Part of a small language model's weights: width 256, RMSNorm before each block.
Each number is 128 + 32 x the weight over its row's rms, rounded and kept within 0 to 255. Layers, rows and columns count from 0. Numbers have three digits each. The size before them is the row's rms in percent of the matrix's.

# layer 5 MLP gate, 704x256, rms 0.108, rows 164-214, columns 0-127
099:155143103111112118099147146128107155129126141101126100147151123116174148136155054135178117126085148113085184114099146185134119112155131182079145153128146171131158105159111194138157078105074154142160139139095060094140088097097162118138117162003041088171107117106149115140115125118082141139076114139105151130114147201169090122176151140163126125127124100079074101102080158106145086139133
109:135107129120129143125135133129095122148138119112126118134186175117166134101136131114196102089135112067134119150106175090152147166154129175051126116129141174139153076100146086146137150119141118126184111118119099106141254092143066085099171140159156184127129085123135105174146113153177112169114107194157160143127125163133084180112189101198094187147127136151125124124134145155135080119132
089:075124108115168109115132114137172121131105105099157124095159083091069110122119143099134164088194103157104124077104111060135131193100077155126075187149190132079152140087110138092110102123109141087168137135137139077145103113109138150226122172106163122187171142147152124122144168111160121187130134159111069116179174144074163171070073099142102136135139126134131153121087189135114089138109
088:152142182106124163129114190082127152085157075105123177065160079149071172154104021074111146125144122136124152089157107107091116117162157124100163082121126093170129099131153102067151146135183126147126099028146107141125137125121122124092100114118122185140110140146137121185133114149137144104164121113102149122122088155136177134132146130191123183116113200137047168095143138121057137116136
104:110154097153146197174160167137101166132092089104111134143143149173153155110161136165142084113167114100157144130086122136158080099107109200099124139105139117144119092180140119169147104134121110144208157149140090154111152144174100127099147057084150136169159143136076144105088000098138160178163121181139153132103078140111033139098123071146154152130077119192128110123149155141140092097125
095:043149135154115115111105073086175107114147106139149097103087104085092136135087116075110039168139128164134073189156118111124167120125155103133107200135137148118129079165108123156174140096102123138154149149122137114053176125142079140143154120125119160116018151106117159131089156103149119125139133097142142149140157090143153149116127049130107158118092128091148145191125202125121112165160
105:075116224071165145143099142123132111158145112122152119144117098113135160167138128127163122129056118116115152165122124155125117172110093079111145100130129100124125147151117132132151124103107124078142174094075123075126061125050086123158139147186189120155212131151047115104151121140096123111083120191148097146075093068145164163139140107109091211096158160087107094117166048099153095072150
106:165065137138031119179155151130112118139100123053133087112119156126213111149100150148076135119141138129187092148115199116158113100130127152112115079107157071155107142132127127087134104163130083187112103092061157124119098048104092159111073148165120158097137142101107095185138156155067186157099141124100152128117131162142121117136078089157124144153122167093147087225113080133113129113132
097:133187127065102144123151224159153081195080201136122129089199093099098177096143073155180094081122117141137133102115126073136140135157170103159179084114110119098103108119121173091116122128102106117162142163134179088160091185176079164124116153134098146116174122104139135126122142105109111110072102092171058133143219104150120175148178089139159154149187123131121125121086085111123103117170
106:125138191115186114096100121141176090106089099116110091127124212146085135151136086200120123121127144092118169170174129160123115130110124132127090166139076180170115176146104123160134131147136141095106109185119160056109122067087143137119142169108118167125147162102091098118076140167160163120152133093078135122078094202121125090142132094177115120142133113127099084082174092124157166153188
097:117124111130076111114140147128165092105174184098161112173159183131135123127172131173115110084113152101162146110176109200182119139181125188125124206078145107157106077175112137162158154124146150104138141117065121112124113100183017138124137133133145101101125114148114119124207082195122169107129177118146124165115126107127099126164091104163110137151090195132141134165112132148147068124099
094:098192168130146122168126081123158081105133118108124136099110137093145155150067108044133176088125116143124166109123177113147173151152145122144100164106135111167182112117134107105112135139131079147109189132098121167142118135106134160176144137065113143208166107142131103113091143142116144176165120121222144136129184163205101143148101157215134165126106116135104159060124118174159088126070
089:047173055090125105132144102149121052107164146155085150129101119156176114207168116176185095155067129185100118105144086073108139138099079073156107132040039141155128111126138135185119134118120132124113137107111101189100112151189091074144179117138116164138087128143156140134140148113100121122124141092120118128115103162122102145119193136094144145146166093107127084129122112104176151122151
084:137115125136174149106148135076099130113127091118188152156110087086122121123083152133145148111129164142065111076132153122090146162147098153175130149065144082139068146106112132105185100126096072102142191114127130162178144156131145105132200145136148116109144153162160073083148123139110124108163074111050074057102134135139127147103121075132094105137167185139089109074126148142161164087153
102:143128115144134135123157171140183108159136158173056074139127215141164165172069116101168114116193141105170083114140087137121155115169202207099104086095149100125115128065109070133117055165128125140080104195143163146110159132122111076131144049077111087135137153151115144140129142167135121137132161091126092153142129134073055105102111089152174187167094143184118203129113126135163103165159
109:101156134160107080133096130143113130145149141139143098126142088089127122197210089168193082127084110227126109127151120137148174114163142114072142125088128115076119166151161109158110131096135097137094160163134111140110134166113111120159196119076107116205126155096123112158126109121110152132128105083041092123095188130162165092161095116097098174105178124119166095087118107171116175117079
104:143148134129085145119097123069147069128147177107091073102097096126110141151101125123171123183152130186095184110122063138077092153108124131179116158139078139106135068094130154117122128129088124121160125117116181110116138164133130093165138179149175157238109155158131161178112135123164080136095167101093170161092094145105085146196109141158115107124136151109146123081108119099154097107112
101:163084132170188128113144166123145089156113073140100149026086154126126133167104154100147094126138118158084100159149125172077130149132147091126139158202108127154091146168135114192088156131098218105132200150137160150176149126115112078135136156084148131137124123130130135180131135105083162069119103081183147090153136138156176124142110099117141109128126092135094148129125183122108116117130
092:067169126143163102191136123031132072121144104173156123154154126129091102177154084129140217170112122151077103097122179124116146128126195128156045146168129164115135147109121209064153097172128107120157146136185155208157078111128053107082139116155126143071129108115112151172106133110131152125108122053144069076109151185167088163201088092171135140110114158155134138175129149129090130112139
101:131131079173150132148132100084139064145181099126109060066158124141136100092119146091116164079102130101103139139142144180151174086116163130090133149129065179062131136147113138085081180140144122084116105107157115121119140145147049128175159099126105119090105143110080183113054110091105137075150143199216104130147146104149130158161098062089082112113145138076139106108123174166079132091129
094:156143135104121140157101117190098149153160090083140163121134177128137127138097109132123041153117144077135147138138118191167109175108134115072168096101054067136124134172112081178140093134199119168130167097128138153115156087128147125128085136096116137146144140131175139101150031169128127138146142207108148127118144183181107102126167119168128171126071064111139140085118072184120119130210
090:136119181111074137181066137130163086122161048112114111110107047106122134145153199118128106132123117255183122136132168137139115095140177112151132150153129130117097111111123153105108128165154082133064119106117104152132168150150085142143112157145157098087117062081139122119108115118109123120096139149166097126129093153104163135097157111167110178148116166173131076137068184211074132168091
110:147099156182073123123108128126106126063144174087157101120156156113124125084089064191126097128114115126135083159120170110110115100136120147174121197158131124149087057153149132152151119121116152100106135158089156052126129093185122084131101106112134170113097113150094106117171131148084127078147203108111152152092103133100112158121203162072112111153081098079126123155118100095144131090131
094:111151112140119170128127134086140154107118142111108136161123149127107117148076104131119188082152136101162080130096138196093072073143125128134158121158155099133157109140159079174114127140124173052121090093118143161063149054133163124147192161151153138130143135097082099119168109101140120083125080141142132103135148039104163094105108117197115089186146174156124089086191112139122117130144
109:114146174127095094181164119134119103109159125119191127111124123080131096183132142137192096081086168122151083060122114205097119141105164126115142133114122153143129129151134178098099101123165118169106176112110087214071121107068103180146092105098162109164138161153164125124088112159123173137142101157103163112167160144157148148155115110081126199137179142076118144168083073123163133139105
099:106128107180138115149142120103077109200174085158181150133143149149133101160177124136117142145110138097166075124129158128074095046114112138137141131137141131066123098136129115185109086075111073157116157210084117147133029140050142109112105142118115055086158148110090099179163146110124115125126123149105087138101173104102186115173087107113110131070179097151104159157130095139173215115169
096:135129130157156114126084116121119080150135161089105112146104088163116132121100123181183082137061141217141145125121111142098157148154161040183152117184155122111134141066120196122088161119108185120099128195146123112148082123106177161117132160158154059124125162146115110195095184137070155116139145101177104131099197125169200144067126086133153092127125112097072064158064127133123107130123
097:113103076121117132106141066151128107174119130138080135130177109123153156163144121165129132150077108160115132086133078117077162188128130094167095128162144146119123120124115086076105091147072179101140207138214115124100135136188165081213169161144150183157113115183136134115098181130115164175138058158092132127141126124110120113096054142090118093089126162128164111109080122146101145142110
096:133134148126094154196088090098106131053166181109112145134122146128156149130129122160244118127164169140127116123140167086123142095151131081085096147177103133112127127113159097160113118103041134163117085147079160119119131137120127136113153140099108161168119146097114136118049136159089100096113150137056158131162139141106132165052158111113129146210104192113140155124114052171073132115152
102:107143148188114165177124127077140114170129081146117149124092131127122137147147123100160117126171144116165144189105145125157096124137187153111094152106115152164109103156127082131122100170166137135124134101070055135132137154096135118160094109170101118068139173100132170163104155081086138049078106157078146216151193131138113062123099134079052143177187076152110123129122102127121174117106
106:168128112201090131156189127148124151129123107137179136111130123089148168126143131114159131197108130147176145147104134144131159150154112147066095105053175134124142184107115101144130196134115127107133140097131113140068105132143142140115059149150075119151175157093150090095120102148083150180119173103021132084135145142168164104115095159085125188119135136172103062194123109156124133104122
099:095096118133189123159155098098110135138138085146116119160157170107125123123196111091136163146089104104122132115150155133175174108161082145118163135095113073116149178123155117082138113099153121103057108173119077115164140072123207131159111139133111097076159104080096105170132118145087140156125158156148156096107149112157126142196085149097144119111108152108105104142170160110162148162150
096:165140085138106176148075185175131150158114084145157121118188153091044103106136117098126198128101155115127157111148140103123168076165082142168154140105176112095118077150136132153181135189171125079137140145161120149123100112147124145116138136148107137074131134057129139179124106105080146106132144097108095173113163149137118182111069174106069136138131149129057108136141155087099142157145
097:084145093053144109093126127134158095085085186115118128110154130131167153109103155144116115081100170129083154132114090115110157183078156111129116124176127091122148124108125104185149107149117127136133176152156094109137178143132144080103072123123115097105106127167139130060123101112128098115161125053184141154161134178124121104163141166110136115114124108121119150133151134079099092195124
088:144154064106084156133088173090136154106157133129064084112169124110132121145158140181125081089158092128099151117090107126137156198118163133148123116127100111077139167113135123089120105160106141174156118185072147136102154117183106124118144132123118188146094153071126185126153039106150091067194153100166133171060125150125218193143091116158174127035175168135179143153140124112132136086142
099:147101141157123132111164113162076136134107162069099141126138115114107106131172036150179060079110113130114144106170100123176135111132176115132152114106125123070139107102151109097139108103162130126146128199158163161130092110136128161079120147117122134151090120107129097086103136113137115150108092079186153100062112180136096070117109148170139114129164144108157124129107105171114172122090
102:129146128246070127181093129147086147155127026144132099110209080090155121170152175075141136162115076149127112153112100139132144113114047141143099146076143159101131138123141065143144093115142107121146063103147054099097086141082177156194093113123125174154105105101130094104103190098105152167174124140136090107145147171149147179105048138068100098090171121109080110115128148178136146111089
099:140134121088084084140132103083145136111132191089147133117139141176117160188176137150115123102091157123107134081139120113072125148108153140184164143120089119112112152132128158105137134126178105117166138173191149132144074179124163102124120052110118115147106136131103154066126068152131091122136120099149101122117155103107064152148140126100175063158124162076083127129134172120110101023137
105:120100127082139115111151094132088155095144186057080117130068128156149090110120113085108058117082073108159099126111088096097133092092089209162145121156063182182135157148161148168124134143090161139108099192158128160077142064164177174117216069101130131177151091063081102105085093131168157146095145133116121123141106112134131087134127088118043145084129095132118108113068114132135188113086
101:090150192127155139164153100167154110180119107178102161168151191157155153216162131026104242179134130127126138116120086105126111123105122078152146101067108177116128123122104098157167099141136095107121120146121124108146118153115121140142117125153136141120129174132123133140100110134115127133152111154156118144110102138082146127123177172125130135160078119087122113097140132111147097069178
094:075142159145140116203142119146131087144177113103179140149141094113142186123097147130155115183154104143117117070143078191104121090110132082172126083159112138091120125097094120154100148168062199146113154096098142101127154153136204124170152146153092108147136108173135173083093118124118169113184112125109117144138125155171132078067118128110069095040163130133075115185090157170116156153135
108:107135192068134093114160111129117099116163080161122091119151145100116174162106080098120176161100147123148131116113105105136094126080108092135077098075090126155131099172148124147158137137110160095143128128155116125119115123059124148191111093119110078134108127136109114094170115133101148130054170144148133154126137116100135163211144116180166147206167149107096090079170090105159196157162
095:152138144144118101121090171133148099144090120105204075149071116166067150139134147080135156089122136133121113155139108129121106184163080169117100166100058178163141184111131140112061147101127101069125184142092098135151117227078123099135073129118095075187114120126157168142117147106134141103157084080127140093131174085076058163126117113112194152092053095140089100131131139101064164117148
094:132123102101170161130163179090164143123135170095184122146170185151094197106100129164086201154111130094166125169130130163108135104102127182091041131112125170120107121137077069123154175136178081135118182124130145071042181186160066118127120094100157149211130149102114153133110102107104082132164103090099110131186111107132111104156121124099132084112100121131103113143106091141214123164133
101:103139158040177094140114089126151096140137102105128099140165127130114028166160103119152089167111150130137195138099118111067104092152196142116165128134141133110146142087151093117125133070129124135078118187142067144097028143128140142157192111152054111139100147161097111129098150130116175126125187145151136143088090163083167162160159111176166186089099113119152079162077168126142115122173
097:140175086126142153133104123087173132125100118152122119093104161123094095089124067205121122122059179169153106107147113104111109150129097157058075158134129108110160102096145140151123108131180132138127116181095156142152118093106127138163123101174151128088152099194101197158115062098145105126124064172169119143105102099129205137123115126154119154086123159104114104143141119132065167091133
102:124126122119199153114121095158128092070121126119069113134084137116163106099090096159159114147155144120106144140127084105076113106094150106062127098141097186075177131172124147162177162159099121072132174128093167108079085114042144049109135133064168115151142157086099128117076106079085145123206116144115138122134136172128121144069137179107104140135153115142085142108163148134126160164168
095:123163098110076118123112131137174119075156132100114126152105160149202111131123151156101122180110162195133152099096177117111085089089150096092105170131162115160107104148111116200096069111148164154135054121112111097127089125110130161148121113131134141103157073129160117138119102175151186161168107170088145136183149169108203121126136147172109089128141121137104110171141057135197094113107
110:155097124089109128163165175130126069100179130061101125058046082143162109124093165111102121110120126194130141156170115138141110109139147164141084135157119111093087150139134115185140149083139085114122161172091192161195128187171164106110160106147170117172175136134086124110096005118089113092193127147163130092142136157145059118147134119163147124135104136136107105151067143112112112150105
089:135115191128128109158139096089176095110107146168119123155099108087108137130140139119119114119153072148115110082122138218092152094106132143095129158103127121174150156191119129067068136068159099120116146127078140127113161138146081109109195133154176112148117088126083168164086111177107088118095092166134174093100147091092090147161174097101174173123135186176168109130059104119142139108143
100:062118127153085116174154114136117149161167137072170164106168126087136110097112124145115137069131148153141135166150120158148161098102091179065157160091085113107133124154161081087116157107104092116106172089108118144129151086141071107159186131138125166076179125169142094194151123117108118143110124152206068142176146106115133117171100092128083181102119115126156074135106121117058126142154